From a checkpoint of a small transformer trained on Wikipedia.
Size: width 1024, 16 heads of 64, MLP 2752 SwiGLU, 205M parameters.
Training: a variant of Adam for these matrices, 873M tokens, 6658 steps.
Each number is 128 + 32 x the weight over its row's rms, rounded and kept within 0 to 255. Layers, rows and columns count from 0. Numbers have three digits each. The size before them is the row's rms in percent of the matrix's.

# gate: layer 7 MLP gate, 2752x1024, rms 0.0215, rows 14-48, columns 256-383
# up: layer 7 MLP up, 2752x1024, rms 0.0222, rows 14-48, columns 256-383
# down: layer 7 MLP down (transposed), 2752x1024, rms 0.019, rows 14-48, columns 256-383
gate14 099:120175157120156131091158134156179072094124185124158149173169157111112157098125130118134161148114099113143133082164109096120150149139161134143127159158165191115157142114120134112109134186206129133121150120144099092138125117130161118111150139090159160118145106091212093108105078145127133085230050062150099152148124146166131109084102125165148124145117114121118173076062112180053120151100
up14 098:145152112112082117188122108107117184120101124152100148091119136096161061151152111144152128090102209132183199102124130145070120128131093157130152110155153173104141118114147085145185165101153113116166124108123140171190110121199102094111134091164086137118126116153120129110148127172128130065110175140086135132075156123093076111141108089161150140098155141065140054167172145132174118076121
down14 100:109126139108152138115117144204106144116087111138074121128172151132077100055161115107072198119162124111154116136111198113088160076139148109161085134139140085130163150188110111132133109135141105130165113129084096121112109108138155132127137125140141101115138121176101097073158100131090106135114114081112133113076150141101155123112096168086143125183155164111072097154166124099080093166147
gate15 100:112126142135085156131174195149111147115111164074144134093119157111196134141145130138124116188116127137147118132196083090124120157104182143127141136164147171128138107094127072121192117076142171173086192165145149122109124149148227114163171117101133129182121163063127140099174127064154119141094149145137107175107092148086147121072160114167151100134150130154128119201166131130084113086153
up15 100:129142146158171122115099099108101137099111191069105174100146165143118117061078110137159144120102178184121125152123166106165156147123083119157110158166125164146100095174069070161124148132147115158122115149106255109090086125150108131161050128130113131113112141236140153153136132086131141084114135157167109153153130160106160169111121082148192083130109113151133138106128076138122155187107
down15 099:080181119128163133127089077107193106164085095121168101116120138154073191091080125083110136113155076126110136115155108173147195118106072120121134187122129123074221119114151054112106142097210165124139170077100086116101107166140120141139167119053170119058107090137139100094108116097174176139141163072096085117058137087101108117176128199137126154136094082138139194116178153113113107083184
gate16 099:069093098182117116163131148165142108103085164174120117059181132080164146112081185105117067110101158151165144153144127088159115068115117159091110078175118183137150169142089114127057172171148084141164155125105122159186106116113132117140100122103064176093092137152105150142137116122124148126146160183108090100118127162108069086099101102113159127091070105130080142143144122125105122163154
up16 100:161136117092177142173165119158109150132126093124101156174129121190159116112151127109116113088179151160136117096110104164163119154077109108091138093110150123130114053114097105106179158106097097180138126096146144118113147089122114084160175119145144122094050082146171142133144160186081188095101128084138131073155201167081175148128115065105172105093084149118135072114130114125072079136093
down16 102:109130110110163127088130086119165167151128102108099097212139125178129076057126150113121109113147113078159110096095100113084151196133099111171127145137200142125161125127137092080121146095112093130144145148136122078146109176183083155095064085115132138145138158136106138130111168143094068217136123098144124108137182167152138159075096096201182088068122145047124120105163119116155141173093
gate17 100:085124119116055126089165167107136200151071117139156162105159166118127163109083172153060165166114139139138096136120087109117160137108083109148129138130110114062102091113117092106124185115088167125154173087067166118153138108100134186170191094115158152139165130061091130113098108133113196176172131139141092105157160095176125120168143072129104095095096093120146129104127155131088085108110
up17 102:184124084074137186098097122185096099160131173098127099088122113197142103120115119183164149111083111094154193127073085124103173159092163135182115115101211149113136124134102100078197121120094120177117101073120128105144205150157147120175122096139162183140110059137123090157079063112109080115132127082185174118098120051121179114161112130189106159132164152124128129142139144126122091106171
down17 100:153114158069053102136128155156115106154125129042125159152176133094128166111185104149103105092114181131138148143132183152169087191105153133128111115130166125151086164172114107099143166193096092166163075206115099127091172123157096138143089106104153135127118163104151144087131100099143114110192085183100094234111048122166177147116168140143091125158126183090131125048182169109123151160141
gate18 099:117130130084081058174118137109097118111083112086108153147102119115130096129135125094095086136139121140049141173140106116089122138163112158091116117184125101135143124186112108141128079105097116124095149110041172137094131119095168135142160115174136123139104127091146153105132111128068170127086099157120138111185113101067126130112144131075123143145148092061123166153113090188153179131111
up18 097:189117127107135151142090084142162162191150095140123124098068116130080089141141130079147118084104085100079133131172128132127146146163083161094117104127153140072126157148189142110080145099108115133176184164169112150188119210084112166115186147149126150124105151180138113109095109134120156123164126100061195124103120118074144133155117155134141194101169046102140127130142144130135096132107
down18 093:142134137089139127105109134101133122098122092139149114131083139161141102099060064196112096132129131183102122092154122173105063136159130127180148080156114127060123088140128085129155131139148124162087102125120115093086177123144143132061090108033107086101214104143122133130045162108135088161152154144163137124106107100181168093130143126160086106127143172115142146128139127088161088148094
gate19 102:085134136177119085125125137135110145102124136087099175149162168125149163142138170168109144135107095194075090136169111114116170111139130117131141103127171153101109216141191127164073109113142089154161142188094094157096119081117058195150128102027112162083153134167089028148155081099160089124151123158127165114183168102188122155098101131122197120107096134123089168137111127094126086085054
up19 100:098106137125097105100106171156112102112125170119138135177088091135151176120163173027134185091108165130154169097085036103098125113141146156092123077134150108058163136116128181128076155218162108162175150100113121094098155081143119175187100203094130137141138141092161117191103146109147132107171129102161155074134096105130105066130118101126173100113091104149172115186150131101137158117130
down19 100:089139078174127091100054093106142136079086116126117053095111096122121072146110146130138151100107127111162156153164139088106114129127084120144137203118154132166103134082094086105092109113171080102146039079098120121140159232156106098097146169128103148171081137185181124157141067088105139112125138169081156174084150145075114174133127191160112120093120097153109094102080128121091114175055
gate20 105:130162111129155084136127091159138114098142190150176155108120111116145099087103137160099129178115148220170175095156131092129149132131093140159113105095205111109144142087097084083158061093182151130119104133124114151179088159130151169144090127095144117105085173113164152094104108107111126117132101110151118048165148134153068144166066094087078140103091181082127115104143146137125117151152
up20 109:141193219095113133086053119074148122127105149096190172204080158097122145110121090102060145119091082181175138154151123125113121135142124112175133073085130159148158118202085112167110133122167118145125168141150053202184184167179167105066131139093217115079174131091139122140134130033152046143162080190111152148108152132170165164117193139073154090133086142056133187102130122155166134128105
down20 107:119101094130108155097137173135130101044183115160092060056143104128147118139135145130143105159189107188107090118172168086120085094177145133105138140125164131187131108079114127110112137121152118120143071070128096106126127100077140107164123165170102108050081171123180085075162113122138149076123096117109122110142132160138150126073134121102100115124113107064130132092118145177146089126140
gate21 101:127092171153142135125178040121125070141140157144076195122134218163111132079141153121142119160121127135110107126117130056148111109087158143123108129050131118158117135159155085109109131120135147151105126111031115093090139146137110123113115125114122116103179133155110129157118187063138086097098073074176118120145063136122092129105154143074134123148059130074144058117141091169139131134174
up21 099:140108133145129150109113115109080112164191133176103142100120156109110096102124143121134108110100108103084065066144122127140109138089158116133094136105146173101111113134083102092090112120137075108106165106059110137167082192165108124165080110103116088052175151131127164148076105085086098136120121086054164151133104169156109148026118177137138084154098145106068120174150130106130115159149
down21 100:148113134082129166092093132102147119145128146167095163158090094114123156096159130101170122164156080133173109185135101143124119109171155174145095102175078154142079141101113143085119134094130136077145103137174131168153181124086081123132185098087085086202151157098164146119192107152121077116130128160169139104139194113083166161220126128162130124093099135127113131107110157140157064134128
gate22 102:091106168121108116148127130138126109187152120180197134159122150138152153095172165116100070063056096109098118160112109045069115147120066095133162161114123075130119150129146175093158149138162139105098142111094156117109132198129120128059126139149087152230159182080104127188137145089194089165152113090118139154105128132071099134074089157141128149135118134144118065168170117141151172101185
up22 101:124178093152143077178123133091107121130125151142141123065098110213105085130124142116123122128177149144150147109075102117138180131123188153154148084118115086093093085119121118138112141119087137099132118081207141125115136146169164134106178085146137128119090100117123106119176154113164149133173125160184139092150126115100101110138109066143097142099169059117151170117106117083107167166141
down22 100:098124077164143053172104117116149112122051122126091163151127137085129187168097137142113151147201094104101117120144164088125121120136178117132082074102125136082153143035148109135133163122124135152119104128129203169084152158123119110103099079167152148112125191114148127106118149161160143136135160156118104085088147084101075130080128144147159131125109170207145098075116127121087116167152
gate23 100:138147096147104125095116168100159168145101214140138143081166180222110142085122151180102106110131120154137141096137102161134109153069071161125170168137171137099093164079156128182166118146113133142105157156121179146117137132129094198134170148111070108129109138148087120081093154104114107099169050175106129072167157176105080128130125108163114163132159092155046141144128150124075083102139
up23 098:114151195144168150087143118118164113198164107098090069091145072135114054095162139176116097112094168174103090104161111144097104118136102121177129060116198158122123183086107058125161099113154159068162191126110123163116111132186141113100192176134137135103168125123170115142137076139168092135118176149144098119110163182117147112160112186106109132150111093075154109168154154090164165141161
down23 101:117059165121081132123156081156124134095135175153159140143162145163245114114168076112117056124144043111132136126097155066096133109097047120086072093070112099123125152130146091090116167142166135171099107108169129098198068164143146130112115139110141122127119133119135163129149107113102174091090187095069133127080075101102183061108133166109138074133122144055173114162067109173142145054161
gate24 099:030148173157109136113099114153102110077071077130130148154087097095115133155147151206081121107132155085149161155135100099119129162115133063160144157181152188128157132131138109092151030138118133139118096172103095095171149119120159187136094186091133156114158186112130176119092109151115155127165197133128211086164168113144167144150120146163119156133136113145090091111200145161156143126224
up24 101:150138136100143095088145172165114137138103127095199152135097139085181160079120089117118127161151145084142123103133102111146148158106147120105158126059125114099108120098078130123066131092129128106049096145104134150105093182134101144153122161142141158105115133120129096154096119092168091125182111102082134122128128109165123098110098155165137106152160137150098099174093111126083180054100
down24 101:078155108149135165134136154074111110123137164125071121157157148145176152174058092150181139125155133090127117049162128123146156150157116087105136129072155079087116173127140148116065074134139117165133124190096186076075136049173174163166098097141151184103122095145093219177109066125097136082083140144158138120116158139124126117054145104062094124153122111140117133207077127122157119116078
gate25 102:098161117140073083121080172079135116139122095144190175112148134161095177113080140151145137170131147090094086162098144096129113064102069113159131144136121126105087125143147076082113125137104093093134112191180121155149193155141153165084139166120127120118110201138145088140131132116144079187124116146110119136130118223107153108105168105105125144175145148121087092123105078100123138145130
up25 102:185113135072070140114168108148105182094192119170152060126101180120140122138132132107107112082134125106154152111085098153110117148213148175101163156181121105126143052114132146128108101131140106141156112095142079188120115141053177102097106153140121081120130112093131115172116096165112132096160143154107146116140158049150067149141098143107062167113135160169069127115195118107166107068116
down25 101:113105126120125126137154147166101091090178156136121155132138127139141150087127142122133116141128119165159114095151126121146167145117177124100156176149134096114178179127145087144161128118119145116092130070125109168141089116088082162177127162096114206127099110103128150119121130106168119110146123096084115118107117124191121139120116079151075104155128068107103086133132188201118100150136
gate26 102:067177114163136100160120128103125130059135139137194123072124092077126072122125080139160108091110131153086173135081146086122161123138124164105124143066138153086133140140193102121195131115161082097137117112153143134123138083104167112133120128130119144078087118075139108129094112140158114156101117182141101158142120147219165161148128146189141130124154039082170072124089142076085068150144
up26 105:109108125072141105155134087131096116110097165116111148134163133145121106123138153120087110106111117103136174128125139109142096121093061190108135124169115125152111066133132101073133145167112095139106118208141132144122117089094133086080090097116135104255203126101137179166110056085123103150118096137078109143112105159086150112122092172159074098150176136136082115130127118130094112133126
down26 103:159161181139132116103086144078117092128142151111100149101079128145090129154125170147140120172127137119088128091105100140142090154140137096161099139119136129114206061109099149161084142099104103200134127140147158136144143090158107134127109098163109184114185005137152108107066129172024158156094147130120102103163151100132119142123055183097107113108100059158123105132179153158131150108139
gate27 099:133119134096119140136106129163085154134111130127138132162138115067119148139104096135142175146074175124107123086153162147109103223085194095132140082079145120106137102128118077086187120136126142104100184138157136164137128079125160149130148094093147139123160151112132133189157118148141183154131137153146147158132084174077136092110149217079183135106158123134115147066153100149157118104111
up27 097:109151155127170173180144119092111125092153068109126099189120103125110187142139122141138140134068108192138126087111164133103111126165148141139113138128158058092108134125102145087140115120130089182148106130110148105050165131116178114187177130084118156061140144118117105107168093177120107127082123079111121112125091149141170096147062136143141146104127097167078140110107132115095068160100
down27 099:139090127118139133080118119126134132173107105122151100128130127148112129166093166122146110133116107084123110165170091097152099176110138096174134129093091162119094164117170144172190107126115099119126108171110152106108128148144135158147102176198138205169181102158071135096083172121115131132138093102200126127138061094147176118126149131174107128153053116178141092137136185066147145177146
gate28 100:050158119109119150143127174136146148103086162139106108131138119172095160084106177090045128106063093163187163095110117116096112132075095140123128112151088143136121137128132133089063201083147136164101176140112096110072131147166106139142131067100109155166146145182167074094124122154168175109103110109120104140178165102061194136080194086136166105090091091118145091161086096137118104142121
up28 102:117068114141129150090108072137080108105103124128144130165113152118110148138070112168115113096106171109129127141120130118083093173085153105156084133126080122168091118104153110108094087157145204104139152172153045030113154144177130131137128140167121123099140109015153106118118177068131098122157170109150119055105110138169142081110124141120208113112131083136163086159106098140178097159148
down28 103:189153174143116114119121158090121109179120116128125129126128142160100171135141115146177150092099168134090106135119101139109163103159094110118150107191127102174138096086130111141154071173131090136141206140148078130070106135044059117131149120112059105172145152123165190117116132113133111139173139164172089160138148088163181150175091167136135140128122102166115133184121124117088117116124
gate29 100:141098072100152119118133188111165109151111176168103186121149114161117112147167127114077152139115115154158080111114082151130106170117128155112140115086153132102163143135110108111123194106135171176130165074097074153117144128133121123081147142135088106206153104065130103112107113152165107088150051082112109134164131124099074152129137134148120116075072155165161123098141130093125104130132
up29 097:102133105140116107143130094158148148113150087167132085184139123129131122108142102132098169105073054148162112168085092125141147178139129169113141098081161054164119123118138133090082108132126115152058141144125129020190143096108138166131074162120191135120143088138113132149136160119067102116046153139101142126094163118115138122131093131167149124190159131118116130098100132165144122173114
down29 100:132076201148189158121183129111144095097202156136136149102164130143090143152132098054152108141170205079111108121172094207147105093086163100109135141119131157139121105173149106200153147176161131086193090151140176093081069157077099066108127108083135116121150176132139144086125137156158113126126088103159108100168148122117172140111147121116100075073113109179138169160070147121196094122142
gate30 104:115088138169057109140170122123127121157058144134182190128112143104129160077119156085098145078098124126129081114171111127184140106108138166194161135126137091080105139199110107104123065100140182107156186128122152153152124076187133126153116128101142115145147120109125146171156116096066122130135105107112124179125071197096173111150118081074104177097116145138091082131124075142103156142151
up30 103:118143097161115085130184185147102114164142137149096159199110184135091158128098123094195094143103096108128117077148110116127158161145085095148145121132194149123122090098103063124147093125095089139043094130124140087141120118147092097186139141078137126134175077136123127141148106156084087097092092138060142154101118089047100116101083146134132124062154150148152135140102147092165139162101
down30 105:149167174160083123158172095106202122146128103124154070097171129136143134103192073185105153152135173102149144163218123138107198143114099186171144146097106068115160134102086069086145174137140109128145130143089123177157099228146186154136136204156133172098161151119158084188180119179163116127128108116122162045111124138118163103110087140162097109139149103158118152088142144157118140134038
gate31 099:141155168116169091088097113100053130138161101157121134099176157076168187075119135134061124156095091095132098081154094105141144129113147147154124145135162156061144140141103095132086126127089143136118133110139136070160153174112089133132179132044132120131134114115111115139008157094173107153161150120146077087115102082099130079162154124083086154088130161138122115169111131108059201168191
up31 099:075160112085162096111188178093155125158117182150186145098132124123184089123122156151086109122143127100157132095121093144094167214052170128101105194127141099164130171166082081118098064104144182100154124107081092137183073162160181127134126157098131141116151109132159154124137115189142117065106124124094168166133173115156147107099171083117134112141123133156128159086163107108155142132189
down31 099:172078153143050137132163166101115148132103189158074170154131135129154142168138178131086149138128102161102085188189109156139148101119122151135095140203151135117124124131225155100162122124134159071095126180103107147150080082167103153120149152071136157157107123120133111148189111176162084128211157164189179167136111091170146092111157144152112108180188115128129104043158078118115126137148
gate32 096:161159116171143130079089145124124156135108076119143119097144136119121109058054188175110132121166119093161195140166088125121089115128105126122104142129082161126085106185152084133142171091070141172106099166103144166143148099138133178093188158097102101132108135115201180174112142097143113145189117114088110156111151154141158036108140097143119154093198094099167099053108122121195109181139
up32 098:086143142153092125116100127156196103141151066170148129145116124125167071085100130154128113104138141110149094122149086109137170106141135125097185135181116085171182105040144093144181118108150111112144140114143165090169154175141169118176088096146155167129069108161140110071075127094110178116127147136152151146064142192161103133128144097128123122149124190103029093178081160139050080113129
down32 099:152191147124106072130160135212147142116160151154158178078143117134160122141146118102097157104105234128223136067105103060125105140131113081168117196187155180131112090101147132133064087071165142170153139101131108151153048162135158103104148085129123129126160154150108083156114158102133201154131127177126123116129116130138074109146108158139135139156152127109159127119172156126091105100147
gate33 100:112114166139082071128178150142088182126125124190147136089133159174151127088086164150129134173120098082143126163153135053106141157157102116150167107105127168098134087151137094053102110098088133090106140121121122133152142098094105087142122090097108123104117204089097108114159068121119150125104072167193166165146124122145071169107089110120160146111184083061113095168117143123133096117148
up33 101:103125076133085126178115125113076179120078137121083108132128119108106116110145141124118135123132090113132166192132194140113161154110143123119071117094143116124135098138064129112091096180144162170141126083163116114097127109114095148126111158119089143115131139114154126125141109156157191149127117104117116207186133137104110123145116100154184154099161083089138122086080173105118131141160
down33 098:158148152120054130093065118095128094135191149116176146186153177098174103096163127139134087091107082158124129137188076122142099168153103090131116086071138109119134133095183120145130166110094108103127121099081167079159151094096137102122162157141121103171095091136123136122117173131148136196075123098170174141142209139127128097149123133174118097087078150100152171080124148127150159147125
gate34 098:025122148182131101138129114106170128124161175137160152134124130141111028068119159095094117119096140138183138118175121051157090110101131164092179142089111169096122136147135075103152085149111137113083150114058090080127118154152091097170156093108108126107123199128118220121119180102146198154119087155071103118093148091168152132113157132139102091152128100125130081166054032125147127104184
up34 099:123162097145101148125104125117156114151149173116159156143118139101141139136102100114154110178151133118126063126109126124148160138175168173150134111137130141151177124121139103144151141135076096119079113119181116101199124134111145156113117101152128138085145139078102162095145154147138152125094096107149168141119138140109189101167130083131161091126156123135092110103086114140180099072015
down34 099:117188151183135113119079175104152177146111125121135102193065191115069160121185172126079137077127125111117143122152135103170126091119077056143148192137119140085117097142180125142147102186132125108072096099137101147105095092090083142159109136124107109160158195119113092105128209147092116082093079169100157140096198188094111121146117152165088119146170134114128154038113141128103100120063
gate35 100:086159091103103090152117143140060137140115126071137079120156111145128111145155108137137148126111109143115135124131081162070141176086161139127155157085131163135187161164151129135067196143102181109105124059108085085065105152170142141175134101154120088133130132138166117137124139161089083148145074148154019141182102177144161126104086076131089125154117129104143091092117158146079164086117
up35 100:156134120114123138178163132158168070130117147088115173088160106187088061146095111128097148085135149117162133155178142129171165118097105177103132109174168084197119165151143114131140087082126113222111148118135141095111126134165089140109135117127082117168166101101130183083161152196159118130070169117105107104107132147104198114134231082134094183147143134141122147125080181175117132146130
down35 102:107112108116102091124150149128062090122148112109100120122188122097148174174152148103133128096135146145146077105142107147129162087064149125162131103142143105117133131166133133146150173109089133180172081143133121169119098152079177081113151143160170163094157117186146188085144215130206151165131110100125152150191044152098109151011130113111126073119141152124153088144107111119129096152137
gate36 100:105106090152146172130142086107138100095118063084117129142161137124130144149139191177101103131143033104085078183094099132186111131077134106103159095156105117098118087135116098113103196138103110137085131126125132192081099117157144166137113133108096118148102152101155150178144143074178132169127140136144129038131123166164106113074113141150231105040105165179130131125103081125127122128113
up36 104:155134125119116158110086102127134158205154125071114175096102140142127110074153103075162106143164138093124166170181126152120100108123117123169142127102178124161132193079152100148124119118136174105165152125122071080080198093119101088135105150191148139082172077092137120188107114133102183088189197090123090107141163094123192155183084102127118136191175089112144132134144099180130090040182
down36 096:098114129113138198124075106075120103149176137129089097185132150107133128082116129121134134128146104147174133094156106120222168073118193143140082148157124147128139128148133161093117115137142147119157129077121095094094144121150131139186138077154120113103112125148130089153149120108140093105104104120104134172101166104097136158167135120105087113134095135117049059150140104156131109071146
gate37 106:115173115142132152151163145120100107125092158157124112141127120137065147089115115087081200133135085137147123109123104103118092120166153137167152172132122111127141111174124084131122142102091065134119101113161125140125095129125096058141175086145142111111165097101161097159159168122126098087137121086070134141128174131185090121086078179107151111096140107119125163157198135134151159168105
up37 107:110155102122124117135112092144097106189100175171170086159138163128104109123128124137165069131119136149102138142108143138149137149130114116155105167109131137085109179126104090094134164115115128153083136067155160094126127115096092130123167124096152111132111135131124094102100146083119156071073129131123168130151157162154087176105141090094174138099151151078171172122137187127128139100091
down37 105:146133130129127123132073090162183088200209120185168156092111165103125080128115134120154118139192157113117135155099137113103122123119236099088120115100107127090199121110148109249139122125109106093080121146153111121114164076130085096098163066125118058146122115084126141115156137137146116110107122164099134092129115145103106151144126148098117093118171130097150145121106138125119114094135
gate38 102:105152176117107164129176163086177124086122175111162120161066147103140081080096133141081122122147105134084146091182150118106161213090092097087142152121126188120111174153109080110144061165125098081120114155090139111150161130128137158099174111111107117117162101169154190116100139134180131094150043133128132134189109175107181190140124117101125102106138109153104152178076134148128087121109
up38 107:061118082158129177151082149140113173110185102103186138153071114073109163163134124119130148169186164129109089119173150103190144143114147108057152143162163197109111143112118104101144168103137121100187138144112197161143135144140130130122152173144105193187098134118032134072054158155155127157122158109112110170084101126114125081184148124151188107148149180164091163136178138113149094148141
down38 105:090168137134088124079139145072165190080110144145121073151147053082143104103091125130141121130177071182115074105160103162171130122082146150145059123178130206173180092138128100107133140105136152125107104140091174138140171111078140200142174112141099174183074170115107156131141197121130114103099108132135129073090118082150105105136108107099131124138139144155119160169157074137166087168081
gate39 096:086181127113107131183094105136166096095136149149156145096084102123114145155087194139161131088148165126142108144119124107136134172123165148115139158142112149112121129137098143160144158099117130172140143087056136102168134136094124104140115102137058145200103076150062106128104119095183166118101150120169146169142116180156177120179168148116166125147123133153070180125124140135113132053159
up39 097:109152104142149053156169097112133102147158139117045095130109143057116158154151127109098113073131195132135113135172091155149169101168122131083156136147133177145177129031121154131129130189057093112153131133158110092038204101117133103164097164171115116113164150107116125070138210159124102123150148179157087170109131156107106110122114151165131121121136126129151169138101133137166093150102
down39 096:113124113082139209143135096165124099113098122134139148106135100158126122183119107090112145134156082115115153102143213184096128158135130109101134157129078160135144153185102149098151140102152148137150150143168159202069164110133059135155076136147152107120178119095137145069137190140137101148157067171120190104149115107102082147171121085108118132093124159097099125123136150133071166106073
gate40 096:103118133107097109133154115138122065113113222122134164114105134102052156145118156160115166173154101128092124173131181075176150132152143175118122094139122087141204125093102112163105178094119097114123203105085082126165176139092146104146154000104155173163134133116111154116129133118139117175130096136156119067134114078118157180156161105074163158104086100094136136131148119114125147094142
up40 096:081176111129082119161128091164155115157039152166120182091080111069134077116155115148051127157126094145154128155112120188168166079147115151206111155156100080098169085190141084111130114135117153103057210086134099122151165085098112185118131101108172183137149138138077138185155089162085193145105159173118116141111126161121123150104135121100127127116141106111175075143145112162080090113132
down40 089:126137148109113135168161146160128121082106112129198154072160097117191141098103126146105121128182097139078145156167053140144149200149097115131088151127181139087067138041120139124144117100095176146111176135091139180094169160146148073078175134136124132166133109100142154121074120130138110171145100165093094133137157131130120092110078181088153119108104118175133120130161129106102171123169
gate41 098:109047127093100142113182181114093177134148151145181129100139173089100160112116107110074136159147134146079182173125156124122182124033126103167130121101108084104118145218197113144061123071176128113138110130118127110135057100127141178153157097094173161062099160030104163080092034118154121110137131105153136136130075119114109098123193129146122134098076121097130148164107142091130160073155
up41 104:115137159176152130133149200114105179067135153117171124106154120055153165095154157147147188110095101119121155088125095106133140093079125067120179109115119095120112115141169101127097113075148164083149110076146116168090117121077136144108128084144075179069190122095141176111128151159141164131112098108143180158151104200148084147188107106082112133097096169115100102096101198135116099080115
down41 101:090140085151103148145143164138142127070157138157127141156155096118255114180109149100106144081123135144095089121155091108111111131109101118102129071073147108073094164165153152148148064056069154120077049122088162157115118180127160049113096194078149126039168096093136118108145136168102079104114159108117143195145146183117166125122144089114137080122113104147127149165110108152097109136089
gate42 099:122101174176179094140067079059079087120156130071124129158116128152107145118110094159125137100155126111131102170117134150144092115092141172166150129086099107160113133172144143133144140174121131068091100103112143127109094105097175170118141141156142126146201150115060189108128083135127139156087142148173073116117088124049143163173111139062093126098117076125084104181110116157128168123121
up42 100:127164152128057082070113141125096162171058134095209075143126114103147112140114074090166101143137124148172123086103099146111098115139097183138107112149128103126152112131167114073126170095157109105138119119130159125090105090128161067135101200098174147131140144123145137107177134195120153055192126124035166111064143134085185091164042107142132097169142143132081119074143110122113122169159
down42 099:097116139133109126131131119139112142113130117105067063056128152126115086136097131129145111155130084120128175138063133148108086111176134130149186141184083096070074165141187117118115108106142060143118080106122117136151124156090120162113113133163143116164127102092146158115057134116091104122100129169111136153185154099143154094083118180110140093118126173095200141169106115154087143143093
gate43 098:128114152143085108145136141142098106132125136082147104183165134146157141125107118159183137069132147116198102114167095146119105141113127111158106142174067119110119169148143126171140136081166141099080168148124139105114096138130198124141136120178151114127129125089068134124085162113107107127128096111149151124075112120108033128130152090122151149099155122094125119100124090118135147191115
up43 098:140053147042175095059109077111138110110127155168109116103162140144137134157198171126118126192135125106084140104113142155121120172154113071154123105093167131111111111122134140117108158108110115119114121158180048100100158143154124070079123133155078068161091208131172131153104178192108103123102163154087149084127155133061102131231077125085174096138144212139179073177121161170121135132226
down43 100:103090156197185121109141145133148113087111181156151095085118152095097141085099098187120163104117108067136158150141096109084098116192163165119114152097093120156115152174150162187137092106080121115132161156144114167101122155105095123099103085160145128135145138102173120110115099126116170185175155136126083121123132087155174077137125142134144132160136132112193097132157135098077160097183
gate44 098:130128146139164093170161125153179107141139129112131106179068113139146082132174133162132129088162081129079099169084101138157145104128112113103108157093096059130139115162175094119159144155128123137123120068180187090067107089114089199107124131076108106166091133099087115113104128084142159165147111157136049097133121213110128153139120153173170106102174117162142106163123103119130150051146
up44 095:126128134072101088134128122149059143165123173149091119154126144104202145130174165142123111129134117114081087142118105113189057182172113106130130120130097170093150149101172160170123138127184133158175128119129195154146099174125101127146166169107172150117144084162158184116148136147116131163089170107106086070116132187126138208194094124136055103178151179100184172163147147064071136127109
down44 094:158153103101137153145142138141117105113125129142092109153171171124136125118070093103149146154151126143116134139126155147132169139098084158113065126194151091163108101123095124140156128135136114165111113168116151105148087086099169109126109141095141111154137118055105114145158180119138120079101010075095108116117092144120079067105138148100149123123142191094139091127091143109106167119123
gate45 098:149161148148152135133155101142171109098112132093141193119094093095132173099113158135152101171179063146105144113127162095127088164139109133140172113144122115129134173130105080174034101113141128086156152141104118098071107149159118144128165072076114128125145134084188085148113135101133112124188117201132149122118131122188161060079113156111153122080076057161197083123106143181183148199131
up45 099:123102170158132149104121150196102082157141181106120092099141102124177101129089180112110153132161125152143110121148164103196109126144145112128108145114139103140095136071127150151074108119106153115087076162132142131134086154111090101096152090136131089116117101178143102122083094159073124111057121092149078167148150123114117153137070180129133119145087145149127159175108118094122125147124
down45 098:116185141108091056122051163057131170148105150118143097145161161119178095130137136131175128094172130088185160188132189083111118141110137078082056129086187139157115135141113110127134104085118174064085146115098117149116121161134100090106119148101125168118182119077139141147115103146149133099158173112157141144111112148119084113113095132163022116148146149141143153172152148093120138123144
gate46 100:156118160147159125139128142133176148127184110154145169110132136094164092135120186142101140155170055153122127156167190149101068095159094069120158145126126027150151112192158046124100116120121082097174147134084140089169192141152126125167109142123209138144122152186121158092087155132108158141151141149152102124150157155174126124139155091143120105156140172126136089146132081107121099137150
up46 100:121154114110132112090140118185148048151116120121156092141115173079086127142112113097150107110112146175231065105179171118125117135117145099135107093087131113141103131130178159107167112095095142064132131249148107116116148140129142106146107151156128108120143105085088143129129131115084126138124129137181096149119122114123110127133084155083141094137162164097153120169169134212182127143159
down46 099:148214126099118121132113149092097125088124116169128133168159126146180148133147088127129153083122154133110175110068090094136101156137136141124090133114149106148127106083104174000146187130133151176133136123158171175139117112116153139101154149125105116129132080034130114155139103153138131111092097191146156146182124114110099141154091138108097141075097159097101124123094150117165084099180
gate47 099:121131150112153100173150128126145115162157121141122107157202125081115101072150092209091069150121153160119104127153045122073101105116130141146128116116101146141101153118123076112078155173171130090092148135131077111125105074172098123117106131056095157120184133157153104148123149152155155123095148094127102137136165164083115128097080188117076129178149149158160108143095142116195148151161
up47 095:135149110131141107129130122072167104088077137148102134127082158113200085140120064136136173114105095156144073140140137123132195126098119175149119096179102127082094121113094124152080093130128124144146031180169126114181143125121166139111122175145151137103139178138118128149199135134120130130133143180125180116104191107145118105080196098098158086165145163199156175108145155194164125149158
down47 097:159177168176149150122102149101065137138136099200137143210108096146154138109167123145134122190142120093151137076102151119148129122146115143197124111106149141136129107152138081126141149081152180110107161138127075114152088081113200155118097090049114188100175118145158156117187149076106132115152087150069142157136179084114172116076126124123085087083074058189124178120146072149128184155158
gate48 108:145152127108140168141147179122106125149152124128092150143098098127088113116122129169125121147143141149158102066091140084123146195098135132146217113068110136122124123123152115083153132128163134100107139060144131112156157151095131128100159100082112117142143127018090153125078138120132087187105048136131086115172166119170125074201129186153104134124119137146105152202116143158087188126097
up48 125:111116133161128138151137162099131128101082120085162116152149155156096096082184142118098158136126087124085101160098146066120100065130136099145072085106139143131132146127119088166108132090127137142071154116115081102113151143156077135141110180118084163137129102176168128093102153139128128102114138064088122135173121184099099167170188108106114142171096101142155048107137116148085086133174
down48 115:123120145169136158165158124050168181070087083132167112163137108131131123106139167198144138082095171110069117140136142091186122068121107101082149164173172171106121099155127147131088133141167132151158206135157105170159098111165114114121135168142138178126117124153109130094157107108113116110102104141165196138121141222145124190181060121159149132114101123125089163097155143151166113118116